config.yaml
head_dim: 64
vocab_size: 14066
qk_norm: false
parallel_block: false
init_std_qkv: 0.0315
init_std_down: 0.0
lr_head: 0.0042
Each number is 128 + 32 x the weight over the matrix's rms, rounded and kept within 0 to 255. Layers, rows and columns count from 0.

# layer 5 MLP down (transposed), 1536x768, rms 0.0373, rows 510-544, columns 640-703
[[177 130  81 160 122 199 139 186 160 115 114 151 141 148  88 156 110  65 145 115 156 132 108 126 101  79 138 158  69 150  55 106 146 152 148  95 169 155 139 255 122  90  75 181  96 125 120 149 159 158 130 147 177 139 134  71  78 159 126  89  89 149  89 153]
 [ 99 109 144 118 151 151  56 139 125 141 137 178  57 106 121 190 121 164 159  88 151 157 158 160 194 128 158 143 131 176  96  73 112  99 167 175 129 139 152 171 162  89 167 160 187 121  79 131 141 119 117  46 126 136 110  91 152 147 193 131  95 115 158 127]
 [ 98  86 163 149 142 119  99 109 108   0 122 121 179 110 131 134 154 112 111 128 123 102 171 104 124  92 157 179 113 136 100 117 115 148 111 118 172 129 125 171 113 125 152 130 117 115 110 154 131 108  98 171 122 105 136  88  95 122 113  89 128 136 154 130]
 [118 137 131 172 129  87  89 140 107 119 126 122 131  37 133  98 117 119 106  74 131 118 177 189 174 122 100 128 141  70 178 163 159 155 149 153 111 116  53 155 126 105 152 174 163 154 100 111 141 164  93 150 111 147  94  64 173 123  63 102 104  68 101 125]
 [101  86 120 114 107 165 205 173 150 135 145 150 106 145 141  82  49 149 142 116  61 135 135  95 112 143 209  94 158 124 135 121 132 126 137  87 122 177 157 227  66 129  78 209 108 112 150 103 150  85 139 103  98 138 122 108  76 132  91 149 154 113  86 153]
 [ 73 164 102  58 166 118 133 123 125 149 120 184  84 106 133  56 154 120 153 139 158 124 141 167 136 151 112 119 147 127 114  79 141  93 165 136  83 118 124 117 140 153 183  98 148 152 103 128 133 138 134 146 140 149 116 155 143 122  90 101 143 143 104 151]
 [ 52 118  99 189 115 171 185 114  75 112 163 122 144 109 101 187 125 161 105 172 146  97 148 117 101 150 151 149 125  72 167 161 121 123 118 115 153 126 122 188 126  97 170  87 122 114 152 127 110 118 149 145 140  98 119  65 133 108  90  67  76  99 131 150]
 [185 112  86 148  55  79 168  82 166 127 152 143  85 127 141 115 175  96 162 115 103 158  87 142 129 124 152 107 100 104 123 164 137 140 122  82  53 120  83 125  92 142 137 126 106 138 196 102  91 133 101 128 138 107 166  81 176 148 110 129 176 151 161 163]
 [127  86 107 162 107 127 155 102 147 183 121 175 133  83 166 150 156 137 155 100 107 118  81 112 106 188 161 101  88  68  92 120 111  95 167  89 141 103 181 183 101 188 135 136 150 153  81 120 123 134 134 100 111 125 103  80 153  72 118 146 125 115 120 154]
 [159 159 116 142 124 117 157 166 120 196  59  93 137 143  96 103 198  95 129 142 151 162 146 120 184 107 166 125  95 133 108  70 183 108 111 135 142 102 125 120 109 113 138 107  94 185  78 112 139 113  87 135 112 132 116 118 135 151 155 154 136 191  92  75]
 [105 100  50 140 130 123 131 141 151 117 130 179 139 136 175 144  96  94 141 127 150 111 142 128 129 154 109 147 121 124  98 154 148 112 130  99 167 131  96 171 164  97  99 117 135 119  99 210 115 138 149 141 168 121 109  80 130  87 118  59 123 123 146 149]
 [112 149 198 119 134 162 123 125  90 189 138 123 104 217 163 156 166  92 116  80  97 187 121 178 105 137 119  91 148 154 131 155 158 173 112 121 181  95  78 117 102 149 123 142 194 132 127 141 139 130 127 143  99 155 168  93 119 145 133 184 125  79 115 153]
 [117 132 111 208 123  74 151 139 115 106 168  78 127 178 190 139 135 173 176  99 121  62 115 127 113 102 160 146 221 128 126 130 119  93  66  77 170 140 101 119 117 146 101 118 166  52 110 130 112  79  91  98 177 158 139 171 147 102 180 110  65  46 141 114]
 [100 166 106 158 127 129 153  99 129 138  82 118 133 127 106 131  89 119 105  99 202  84 162 171 119 143 104 168 105 147  92 179 155  81 141  76 109 114 119 101 105  64 130 149 145 143 155 177 167 174 137 128  94  79 106 150 115 120 133  89 130 140 112 164]
 [111 132 141 133 131 131 107 102 144 110 117 104  83 139  31 140 157 182  91  78 125 104 168 215  96 180 149 130 122 143 106 117 144 147 158  90 137  66 121 149 115 151 133 118 173  97 169 114 164 105  93  97  77  83 152 173 146 178  84 157  89 179 102 140]
 [151 116 117 119 187 130 116 123 191 115  94 123 114  97 109 161 204 142 124  98  81 177  89  96 164 137 157 155 125 141 114 122 120 137 145 172 111 101 118  66 180 129  85  81  97  90  86 102 124  69 155 206 178 154  95 173 125 131 147  83 121 126 167  95]
 [120 123 126  85 145  64  76 145 118 107 154 151 159 148  95 175  86 135 179 159 114 172 173 123 147 168 104 138  93 145 102  69 167  90 114 184 163 116 189 138 192 171 105  92 115 123 150 113 110 146 125 154 198 179 119 135  97 126 137 149 158 123 128 104]
 [101 117 121 128 127  79 101 115 107  99 104 149  95  99  89 150 186 175 140  63  68 158 117 117 114 133 143 127 129 111 155 129 103 117 107 143 120 158 178 140  95 176 111 112 122  75 103 123 155 123 125 102 119 146 161 115 127 120 151 100 112 130 169 132]
 [ 95 127 144 118 143 110 157 157 135 177 153 179 100 121 138 107 148 187  86 128 102 106  91 106 108 145  94 158 129 129 104 103 119 151 121 117 120 133  50 126 133 123 183 164 129  90  71 110 137  96 121 108 180 146  66  75 126 167 114 134 122 138 174 161]
 [116 146 186 114 109 150 108 169 194 165  95 183 139 110  87 163 164 163 135 128 113 114  63  92 149 105  98 109  83 120 150 105 124 116 103  76 125 106 127  69 110 120 168 102 118 134 162 149 151 170 167  89 107 119  97 126 108 139 166 156 104 101 117 117]
 [143 162 132 105 113  64 100 154  82  89 168  74 145 138 107  80 113 140 136 118 101  85 116 196 105 158 169 111 147 164  75 164 131 124 102 117 125 108 131 158 206 132  83 139  91 123 130 127 114 117 141 169 115 193 112 146 200 168 106 184 158 157  98  90]
 [166 107 101 182 143  96 147 194 179 142 110 122 116  83 116 129 103 104 147 150  86 126 147 149  95 156 130 125 117 134  74  71 119  84 177 121 133 115 154 121  98 113 152  92 147 194  84 165  44 143 138 187  71 148 131 102 109 119 128 132 128 192 107 158]
 [147  82 174 139 134  92  98  99 126 134 180  74 159 147  98 120  87 114 119 121 145 165 140  98 137 139 116 152 125 152 146 136 130 137 105  69  99  76 105 195 149 140 130 194 141 106 159 104 123  89 184  76 149 187 141  78 160 129 112  92 110 127  64  65]
 [121  89 133 109 179 182 117  77 100 129  95  71 119 112 139 122 178 137  95 170 104  71 114 121  89 110 112 150 156 126  94 188 116 139 143  98 136  79 106  93 151 134  98 125 119 114 107 147 186 148 177 156 102 212 163 188 130 148 151 131 157  96 143 171]
 [153  48 131 116  74  66  79 204 102 183 165 143 112 127 124 169 147 132 152 108 107  99  84 129  92 106 144  67 133  68 114 124 107  27  79 153 149 135  77  73 105 132  99 135 125 118 133 176 126 149 147 129 118  97 140 144  80 150 110 131 125 124 109 126]
 [ 94  98 146 110 159 152 136 129 194   0 182 144 104 184 143 106  96 130 119 137 105 141 105 148  88 177 154 103 166 123 130 105 110 143  96 163 143  97 124 145 188  85 159  91 112  80  61 215 112 174 112 110 188 140 107  84 131 141  87 169  64 118 143 154]
 [ 73 145 171 165  82 133 189 101 135 167  20  94  67 110 118 132 152 172 152 133 121 137 125  54 112 145 137 187 156 103 178  91  85 116 127  66 117 139 174 145 128 149  93  71 212 146 191 169 179 105  87 167 132 160 114 140 143 229  96 129 106 105 141 144]
 [108 138 150  54 100 146 116  70 133 122 123 120  86 164  87 123 161 137 103  59  93 135 133 127 106  85 131  69  94 143 118 120 116 130 113 162 142  95  97 156 137 156 128 121 165 164  85 121 159 140 122 149  85 130 115 151 153 183 133 134 119 150 109 133]
 [136 133 131 115 157 113 125 126 152 115 124  80 123 170 158 109 165 145 131 127 167 152 118 120 130 141  68 136 183 117  87  89  88  88 146 115 143  90 123 151 153  60 126 125 139  91 135 152 117 148 157 144 112 161  88  43 135 134 148 151 142 125 103  88]
 [121  75  53 141 111  79 183 128 134 144 147 110 135 149 191 111 177 136 132 150 155 120 159 136 177  88  43  97 128 142 113 182 107 116 145  97 141 127 169 167 159 124 109 126 153 148 174 121 163 168 140 155 137 136  96 122 175 162 116 101 154 113 187 141]
 [121  92  97 136 159 142 113 113  84 145 153 149 127 182 120  87 149 170  86 133 116 153 188 127 100 147 147 105 113 126  89 157 103 111 112 111 127 113 154 133  85 129  67 147 101 119 124 154 127  91 137 170 168  97  88 134 142 136 156 174 103 165 136 140]
 [132 124 185  94 123 129 181 104 127 171 150 123 183 165 129 106 120 151 132 119 159 144 103 142 160 100  95  77  94 170 137 149 154 144 108 117 133 165 184 112 117 133 125 129  78 155 140  77 166 104  73  72  86 143 138  76 157 126 103  96 174 159 114 148]
 [ 99  66  83 107 111  64 167 182 180  91  78 153 128 135 162 173 127 139 143 104 140 125  79 102  92 138 208 113 166 114 160 156  89 112 155 135  97 207 115 157 102 159 148 174 129 116 117 164 149 116 157 105 162  98 125  94 149 122  99 158 145 182  91 145]
 [140 125  62 174  89 197  90 109 165 108 112  94 159 135 156  56  97 151 107  90 103 121 153 169 105 100 148  72  80 209 123 161 139 119 154  90 150  91 118 105 142  62 156  93 174 102 122 103 109 136 175 134 124  89 166 162 164 166 120 144 157 135 123 132]
 [ 85 167 173 104 136 142 175 181 131 145 126 128 150  97 149 164 159 109 136 109 110 129  60  74 120 134 190 122 152  72 197  93 162 123 132 131 105 119 129 169 103 166  78  83  79  79 126  81 131 150 122 110 151 140  81 148 101 106 174 115 119 190 131 123]]
# layer 5 MLP gate, 1536x768, rms 0.0758, rows 511-545, columns 640-703
[[108  96 130 153  83 169  95 187 133 131 153  88 158  87  99 100 103  80 152 113 109 129 118 107 172 152  86 142 149 134 114 100  52  91 126 105 168 166  88 146 124 171 111 109 155 119 178  34 112 178 125  91 108 183 107 107  96 116 100 106 144  88 101 118]
 [129 119 137  87  85 113 111 124 156 119 132  66 159 116 143 153 117 133 145 125 138 139 131 176 102 139 100 179 109 156 127 113 102  84 131 109 128 105 117 143 101 168 141 167 106 111 137 123 157 113 122 119 158 139 128  86 154 155 167 135 113 123 169 117]
 [117  71 140 126 136 138 159 123 161 141 143  34 129  83 125 132 174 143  96 144 165 159 171 137 129 186 108 153  99  73 172 108 126 112 125 120  78 120  99 148  93  96 132 115 135 131 179 159 174  90 133  97 174 126 176 123 107 160 118 148 145 100 136 140]
 [136 185 160 122 125 161 167 149 157 167 139 127 165 135 177 144 159 169  42 140 107 159  77 124 105  81 112 142 125 138 135 116 119 163 131 101 159 141 168 127 138 158 151 145 129  58 137 143 170 137 124 107  85 153 113 159 126 149 158 104  71 115 103  97]
 [ 60 143 109 128  27  84 113 130 204 144 255  77 102  85  84  73 144 206 114 100 198 164  71 117 105 152 131 144  71 117 141 129 107 140 121 146 122 119 158  56 144 135 116 167 139 114 218 179 123 156  96  98 141  88 140 156 110 156  82 106 164 144 172 124]
 [126 157 135 136 141 128 190 136 131 138 151 151 139 184  73 158 136 140 123 169 163 150 148 149  86 111  69 164 187 115 160 171 131 134 164 100 155 156 190 176 119 100 138 167 169 125 142 157 133  80  84 116  84  72  76 126 153 152  47  59 118  68 109 158]
 [136 133 119  96 114 189  97 155 107  86 152 140 145 148 112  97 109 123 155  81 121  55 158 197 100 159 147 177 131 128 113 163 152 147 108 166 152 135 142 151  89 149 116  64  94 120  74 153 120 144 121  88 124 130  72 174  64 105 125 138 104 154  75 138]
 [ 97 115 170 154 151 148 125 134  76 102  86 132 195 123 119 111  67 134 105  62 137 126 140  82 104 123 110 104 127 118 125 118  75 115 109 132 131  88 134 122 121 100  82 110 141 171 151 146 134 138 115 108 149 182  91 174 149 153 175  84 162 137 121 144]
 [104 125 141 144 198 120 136 131 175  89 206 158  80 179 152 136 165 185 200 140 157 127 147 125 109  90  74  84 130 144 135 135  93  84 156 130  71 144 174  89 101 129 150 155  88 157  99 134 123 145 112 108 181  93 114 122 125 124 124  53  87 154 118  59]
 [157 144 132 146  71 133  65 151 133 116 153  98  99 125 154 110 217 187 172 186 122 148  96 103 116 109 145  86 133 196 145 125  69 128 131  78 130 151 130 135 126  92 107  87 118 159 110 120 151 121 113  75 141 138 109 132  87 137 135 143 109 113 130  85]
 [129 101  91 166  92 152 133 176 137 164 107 112 155 101 125  96 119  95 157 145 107 112 119 113 129 174 132 121  94 146 120 126 139 141 150 145  50 169 103 141 151 103 129 102  80 177  98 132 138 149 105 168  93 116 120 143 137  96 106  96 177  96 103  92]
 [113  91 144 137  87 169 130 149 150 114 202  94 171 146 151 137  91 125  65 126  59 189  87 158  72 170  94 135 176 124 139 155 212 138 115  72 190  78 114 150 105 156  78  97  87 130 131 115 140 154 100 146 102 193 137 103  97 132 186 138 130 194  82 138]
 [153 117 158  53 116 122  90 118 105 107 125  64 221 170 181 139 121  92 101 150 191 137 156 142  71 137 122  98 105  90 154  91 175 134 126 111 106 148  98 117 127 125  84 134 152 144 112  74 124  96 149 141 147 161 153 115  67 143 140  64  85 159 130 121]
 [122 100 143  67  95 174 117 170 141 137 147 113 134 161  91  92 167 139 117 124  72 114 130 141  97 124 143 166  97 157 140 109 168 125 141 138 140 178 108 117 156 116 109 200 110 170  81 145 156 110 175 142 118  77 101 128 121 173 144 126  97 110 126  65]
 [140  78 157 132  50 127  94 124 168 137 102 120 141 157 143  99 131 122  87 115 118 140 123 102 117 141 138 111  94  82 137  88  97  92 141 126  89 149 133 151 164 165 132 174 119  77 122 111 106 110 195 142  68 122 119 120 135 120 121 145 104 108 112 125]
 [180 158 115 136 117 118  43  96  98  95 139 129 136 114  76  99  97  92 187 136 150 161 118 148 106 143 129 109 120  99  91  65 107 113 124 179 130  74 123  86 119 132  98 112  82 101 118  82 123 125  87 148 124 130 128 127 122  94 109 163 108 148 153  79]
 [125 117 141 103 169 149 153 136 112  96 114 180  59 134  80 163 161  98 123  97 142 137 121 108 130 117 183 128 114 119 147 156  91 162  81 189 170 107  95 152 200 162 109 147  95  78 127 107 188 133 121 123 194 106 149 137 119 138 171 156 142 136  97 163]
 [131  89 137  60 126 129  91 139 135 130 101  93  92 125 138 162 208 148  66 210 177 114 147 170 106  86 125 118 179 112 173  93 125 127 168 135 130  38 136 145 171 140 182  97 143 125 144 175 141 117 186  78 100 167 163  52 158 183 113 141 135 150 133 140]
 [170 134 128 200 143 129 108  55 160 133 179 129  98 111 140 159  96 132 122 174 112 131 163 121 115 114 102  76 147 147  81 144 136 112 152 142 148 123  93 164 105 120  55 134  79  82 126 106 170 155 156 138 160 114  98 115 111 187 147  54 182 120 127 127]
 [110  71 129 155  96  82 126 133 104  99 164  89  96 181 146 101 124 120  99  55 144 150 176 183 147 113 169 137 125  90 118 117 147 150 118 141 191 120 163 154  88 156 112 141 105 136  97 105 112 155  65 128 151 134 183 146 121  69 138 155 124 153 164  94]
 [142 158 149 145 137 124 137 191  42 105 142 189 163 159 168  68 113 169  97 105 160 112  97  86 143 109  83 131 116 168 140 134  70 158 125 125 129  86 130 158 128 136 182 142 145 125 184 148 139  87 118 101 112 134 108 178 222 118 123 115 178 161  74 117]
 [110  69 162  86 162 126 129 204 103  91 164 113  93 146 170 125 102 132  68  88 156 182  94  91 141 154 137 117 161 127 122 140 101 136 139 143 120 122 164 122 165 109 123 157 106 118 171 199 156  72 167 162 119 129 150 145 184 112  65 181 120 144 193 129]
 [111 143 117 134 115  99 135 136  49 114 146 123 172 183 176 142  80 117 135 144 147 120 117  71  85 103 156  93 126 137 119 174  96 109  72 127  81 121 136 169 170  85 140  57 136 203 145 124 131 110 131 148 124 158  88 121 174 166 127  95 158  84  36  81]
 [137 129 132 131 141 158 168  84 113 123  86 113 122 143 122 140 116 127 161 154 129  59  69 126 137 216 121 109 123 173 116 185 135 137 195 152 124 120 141  78 115 111 122  98 132 117 121  88 194 183 168 170 158 149 151 112 111 172  74 118  82  94 107 113]
 [122  45  64 168 114 123 130 122 162 156 141 188 164 148 147 112 123 126 106  94 143 132 136 112 139 220 123  52 121 170 162 110 122 153 177 140 105 181  72  94 182  69 119 153 200 150 133 150  87  91 147  95 159 143  73 112 141 183  75  94 127  80 110 132]
 [ 82 154 142 130 125 131 142  84 114 118 215 110 122 140 183 102 164 132  68 149 147 117 147 157 119 122  86 186 100 119  70 182 171  62 112 162 110 165  85 105 161 126 117 138 142 170 145 124 163 178 116 170  82 152 163 161 143 103 110 146  60 136  75 150]
 [139 161 124 180 117  45  63 187 131 109 107  65  78 173 150 185 101  84 165 136 174  99 110  80 132  97 140  91 102 165 134 130 119 147  98 173 161  86 158 147 170  98 128 137 102 138 133 131 116  97 193  81 146  83 109 119  65  95 101 145 201 151 161 150]
 [213 195 151 166 103  90  57  64 158 116 136  89 118 159 143  64 150 131 135 142 111 168 124 111 108  78  60 138  78  88 185 138 143 128 127  84 146 128  72 137 156 189 153 178  96 186 111 121 185  91 177 153 137  37 178 122 114 150  96  85 111 182  78 104]
 [148 128 134 181 114 127 138 117 167  80 102 112 146 120 111 101 123 128 145 130 162 152  88 124 131  92 129 142 123 124 113 147  89 165 110 145 134 112 147  77 123 100 139 119 145 168 114 166  98 139 166 158 106 163 131 126  89 154 150  86  93 122 162 132]
 [107 155  56 149 113 141 155 173  97 184 161  87 138 139 154 153 145  92 133 138 129  80 149 136  37 167 142 191 152 127 162 109 143 177 121 117 126 123  89  58 244 160 167  75 159 108 214  65 130 118 110  75 125 144 132  90 152 129 110 155 154 120  89 129]
 [130  97 181 175 117 122  75  87 147 145 106 164 131  80 129  84 199 160 156 106 198 139 161 113  65  47 121 102 123  95 160 215 105 150 159  97 166 124 134  67 135  99  99 119 152 169 156 173  97 113  84 116 106 135 185 177 145 100 180 144 139 184 135  85]
 [ 77 213 188 134 103 103  77 107 112 128 101 103  70  69 135 154 104 151 104  75 103 171 152 151 127 121  82 141 156 107  97 151 156 150 111 135 155  66  82 108 105 135 134 128 180  90 113  84 180 113  31  90 180 188  57  76  72 144 135 117 173 124  73 164]
 [106 167 151 124 116 183 176 128 159 143 116 173 140 140  87 143 144 148  98 145 137 119 146 112 152 116 112  98 101 113 121 180 149  76 144 136 158 110  91 143 157 101 121 121 159 123 157 156 199 135 145  51  57 166  95 149 163 147 144 186 114 115 111 196]
 [185 114 130 140 155 147 112 136  78 140 116 120 173 145 105 181 119 113 153 127 138 156 129 154 124 119 130 144 147 135 116 146 177 113 106 146 149  80 173 169 123 140 101 108  69  75 163 197 117 112  98 161 124 169 123 147 137 148 123  50 131 114 118  79]
 [118  39 126 120 169 144 111 142 112 154 155 147 114 124 138 151  79 117 149 114 144 144 144 108 116  84  87 131  90 152 158 126 184 122  85 142 122  84  97  69 157 122 192 165 154 173  93  75 163  86 106 131 109  77 141  93 198  80 144 188 164  80 134  64]]
# layer 5 MLP up, 1536x768, rms 0.0809, rows 511-545, columns 640-703
[[144  66 104 133 130 157  90 168 124  85 169  89  85  93 141 151  59 143 135 200 139 116  81 160 144  92  87  98 212 211  90 112 115 108 144 125 134 143  47 140 106 165 163  71 178 168  95 109 144 119 136 135  70 124  82 148 133 130 143 115 166 121 147  78]
 [109  62 134 146  86 144  94 155 170 161 167 119 169 146 183 124 124 108 121 139 202 150 153 141  88 151 138  83  98 119 119 126 143 127  94 106 101  89  98 116 163 152 123 141 117 176 119  87 139 132 125  91 120 134 130 188 165 152 172 101 114 129 106 105]
 [155 132 164 129 195 162 145 128 137  96 105 125 116  93 134  96 106 138 186 199  75 160  87 115  71 108 103 122 111 124  96 114 115 103 105  82 165 115 153 148 115  57 151 117 163 176 132  93 162 161 144 157 121  87 170  81 124  62  82 179 148  98 104 114]
 [171 139 161 100 146 101 137 168 118 188 129 168 102  98 119 168 125  96 166 154  81 131 149 150 128 134 129 160 119 104 150 192  93 182 114 153 170 136  86 143 141 129 107  88 164 138 104 134 182 132 187 119 121 121 137 107 121  69  88  72  55 142  85 104]
 [154 139 156  80 128  94 149  98 166 130 100  89 168 106 204 113 137 134  90 136 178 124  93  95 111  77 126 153 110 151 131 130 183 135 136  79 143 155 140 130 112 135 137 142  92  56  47 101 156 181  86  84 136 123 148 101 164 136 137 143  99 111  74  78]
 [152 122 121 156 160 146 142 125 144  90 163 107 155 153 142 108 126 123 130 153 149 143  93 128 141 175 140  93 118 184  64 127 149  91 180 117 129  68 169 142 191 185 189 108 137 113  83 146 137 160 117 129 150 106 164 125 112 118 111 116 164 116 117  56]
 [150 170 107  75 157  96 124 115 155 128 112  97 171  96 182 113 141 161 181 106 195 124 102 186 126 103  61 127 135 110  75 141 159 114 154 118 119 115  84 110 130 161 102 137 143 105 143 123 151 143 128 176 184  87 132 175  72 106 115 132 131 147 141  69]
 [142 125 126 151 113 128 145 113  95 157 178 131 101 133 145 169 114 178 182 117  84  88  54 145 130 147 113 158 111 152 149 128 161 133  83 133 151  58 169 154 111 119 137 106  73 118  94 178  93 168 127  89 171 121 104 112 125 118 147  90  99 107 170 119]
 [134 142 129 145 100  98 166  93 121 107 105  98 149 139 122 131 146 112 141 188 120  96 135 112  60 163 163 147  95 117 127  90 123 131  74 125 154 140 158 145 109 126 130 142  48 156 117  85 154  85 156 112 105 127 121 157 187 140 158 180 148 140 160 175]
 [175 161 137  97 150 112 121 144 128 145 169 123  97  98 186 113 184 142 188 155 105 132 109  96 174 119 224 166  90 125 128 114 134  59 128  85 148 119 106 181  87 146 155 117 155 135 154  63 197 152 141 103 124 119 125 113 138 115 140  91 124 133 149 153]
 [172 129 106 146 145 129 156 116 153 134 101 103 119 149 106 143 159 160 116  98 142  96 152 112 128 141 122 128 159 107 151 103 161 141 119 110  88 105 169 165 127 138 132 144 155 109 132  85  99 129 159 117 160 126 171 129  70 162 117 114 190 153 111  77]
 [130 153 122 148 134  71 109 123 169 177 165 113 106 107 128 122 150 111 147 153 121 172 107 107 161 219 141 115 136  63  91 118 113 105 124 142 105 140  84 157 144 204 139 170 185 113 108 140 150 122 130  95  98 138 106  86 152 123 109 102 119  96 148 125]
 [ 99 130 147 134 174 111 128 168  81  73 108 118 135  87 130 108 100 130 138  58 168 124 106 161 172 124 117 129 145 151 159 113 128 158 173  80 148 153 144 192  97 128 164  77 166 140 137 160  81 122 146 146 113 138 118 106 104 143 133 108  93 124 120 145]
 [128 126  93  89  82 133  87  92  92 108  71 153 137 110 111 171 131 118 102 182  79 112 142 118 153 144 144  71 116  76 117  53 123  72 146 113 167  97 160 187 199 123  94 131 149 127 147  76 163 150 122 173 106  57 122 122 132 149 162  91 124 125  93 152]
 [166  79 108 109 126  97 131 160 108 108 139 139 121  76 120 145 139 170 141 106  82 120 112  84 132 106 121 158 147 142 172 121 149 166 131 122  89  96 153 126 126 182 105  92 146 133 122 106 119 115 148 111  87 134  63 148 178 208  84 125  87 119 152 110]
 [117 192 125 117 169 131 191 134 128 114 126 166 144 111 191 158 180 204 124 162 107 115 134 161 185 150 100 103 120 148  85 120 123 127  77  76  74 194  94  92 188 153 135 148 157 101 115 154 170  76 119 101  93 104 106 118  88 134 157 174 166 118 106 124]
 [192 112 131 160 112  98 156 144 127 162 136 151 167 154 169 109 184  74 192 161 132 122 114 133 144  96 129 161 122 101 148 103 167 104 143 156 163  63 123 184 180 183 127 130 135 179 111 105 141  93 132 165 177 123 192  94 105 116  71 142 169 135 106  76]
 [107 157 112 136 115 117 177 133 119  89 113 150 156 109 113 111 130 174 136 178 196  87 108 164  83 143 134 118  95 174 191 105  48 176  83 118 126 101 105 115 145 140 115 145  92 153  98  60 220 123  78 150 103 124 174 103 134 121 148 112 142 128 209  97]
 [150 140 149 146 131 115 166  93  73 147 131 125  58 160 117 135 124 127  70 104 137 115 138 114 131 145 162 141 120 103 121 132 110 102 155  95 194 111  97  77 117 147 139  83 141 161 112 150 158 129  97  56  79 144 146  92  96 103 209 143 162 160  80 159]
 [137 117 158 113 127 140 126 131 175  70 130  73 148 134  71 158 144 103  94 172 110 144 202 123 146  90  86 134 133  70 121 131  60 110  48 171 149 181 140  58 104 152 175 139 186 114 133 102  96 147 113 123 102 140 147 151  88 137  92 117 116 141 128  88]
 [ 89 113 199 171 119 103 156 131 101  97 113 104 195 112 131 116 117 140 104  90 139 169 103 145 141 157 102 148 139 152 141 147  63 134 110 123  52 133 140 201 126 145 110 128 133  93  80 135 203 142 145 165  95 127 115  81 139  69 155 160 183 177 134 195]
 [164 142 131 160  57 136  79  72 125 196 158 179  70 219  76 100  83  80 158  96  81 121 140 162 165 115 169 163 142 119 135 173 113  87  25  97 172  91 123 110 100 150 169 154 163 133 114 129 109 149 113 138  95 197 156 160 147  98 149  70  68  75  47  81]
 [146  86 120 150 107 205  88 124 117 157  85 151 132 140 156 187 113 151 134 192 159  88  88 164 138 127 113 152 105 103 167 122 146 128 133 141 144 138 134 163 125 164 105 101  73  73  89 168  90 149  82 165 177 164 120  75 136  89 140 180  47 136 158  82]
 [160 148 157 131 103  81 194 110 138  99 118 115 145  81 116 115 174 138  81 154 121 145 133  97 137 125 101 137 109  88 127 113 137 148 126  79 180 140 103 149  99  63  55 150 161 133 155 138 164 163 132 154  96  89 157  54 143  91 103 132 107  76  99 100]
 [100 182  90 154 112 132 110 153 140 138  89 141 156  71 175 109 135 141 103 138 148 127 127  93 147 183 110 120 170 146  96 119 151 132 174 191 135 150  58 117 226  96  97  91 169 128 135 155 106  36  91  79 153 128 107 126 173 139  85 122 103 112 107 192]
 [118 181 130 169 122 137 112 100 122  96  83 145 111  99 173  79 120 127 176 174  97 123 123 133 112 178 136  83 137 126 165 112 153 151  86 167 112 110 128 140 146 141  56  88 135  59 123 165 115 146 104 174 141  76 162 151 186 192 150 114 201 138 150  95]
 [107 129 189  67 183  91 137  98 134 200 166  68 147 172 132 139 119 130 126 110 149 185 111 103 217  81 116 186  65  92 120 132 121 126 135  79 112 124 127 135 163 104 146 129 132 144  25  95 205 150  62 102 107 108  76  93  99  75 143 105 119 120 127 163]
 [114 136 137 166 134 109 102 154 135  78 115  91 150 110 109 164  97 134  65 128 174 171 103 212 158 126 114  99 141 141 129 122 152 140  81 134 109 135 166 116 105 121 226 101 135 117 108 169 147 140 109 120 171 154 179 128 129 176 148 111 121 112 124  91]
 [125 145 129 149 117 138 180 159 116 124 116 144 101 120 131  75 139 252 156 118 123 126 162 130 106 181 158 154 114  91 130 145 166 149 119 134  97 163 145 160 177  70 151 124 117 128 135 169 148 134 137 110 140 126 101 158 121 176  86  78  62 153  78 147]
 [113 127 121 165 126 102 177 116 149  73  92 111  97 123  93 112 135 186 130 140 123 134 148 122 149 106 122 109  97 114 105 188 129 114 127 184  65 116 152  99  17 107 131 146  84 192  41 210 126 101 123 158 129 120  97 102 100  98  87  86  69 128 111 132]
 [150  72  96 120 129 174 102 120  67 163 102 184 144 118 118  93 119 149 196 140 107  71 136 103 164  83  76 111 129  70 100 153 112  96 110  99 158 166 125 108 171  87 169 125 191 155  85 113 161 111 165  85  93 132 158 108 103 109 131 122  74 136  98 172]
 [107  64  59 129 148 139 101 135 127 121 143 145  99 150 158 115  91 182 116 178 139 143 119  55 132 121 132 122 103 110 107 177 140  92 228 166 136  99 127  59 136 122 131  91  78 152 117 200 165  95 114 164  87 153 128  80  74 168  96 150 107  86 121 145]
 [170 117 126  96 151 150 162 186 150 178  84 108 114 123 150 167 134 119  96 125 159 126 136  80 170  83 136 128  74 107  59 129 123 123  89 115 133  80 151 167 153  84 144  64 188 172 130 149  77  89 120 139 121 179  99 142 188 163 125  82 139 108 106  51]
 [102 138 158 132 122 105 137 142 149 152 135 145 164 134 121 110  85  85 130 105 105 147 160 113 130 131 133 113  32 172  70 152  75 145 150 111  88 131 165 120 149 159 106 175 160 205 134 124 138 103 168 150 188 105 158  86  81 135  35 137 116 139 109 149]
 [161 126 160 182 123 196 147 150 140  83 101 159 148 125  95 109 143  86 107 134 147 130 120 122  76 147 121 100 143 163 180 159 103 171 136  63 131 156 161 161 106 156 111  68  92 159 138 152 150 100  97 129 101 165 195 111  99 121  97 158 141 124 157 120]]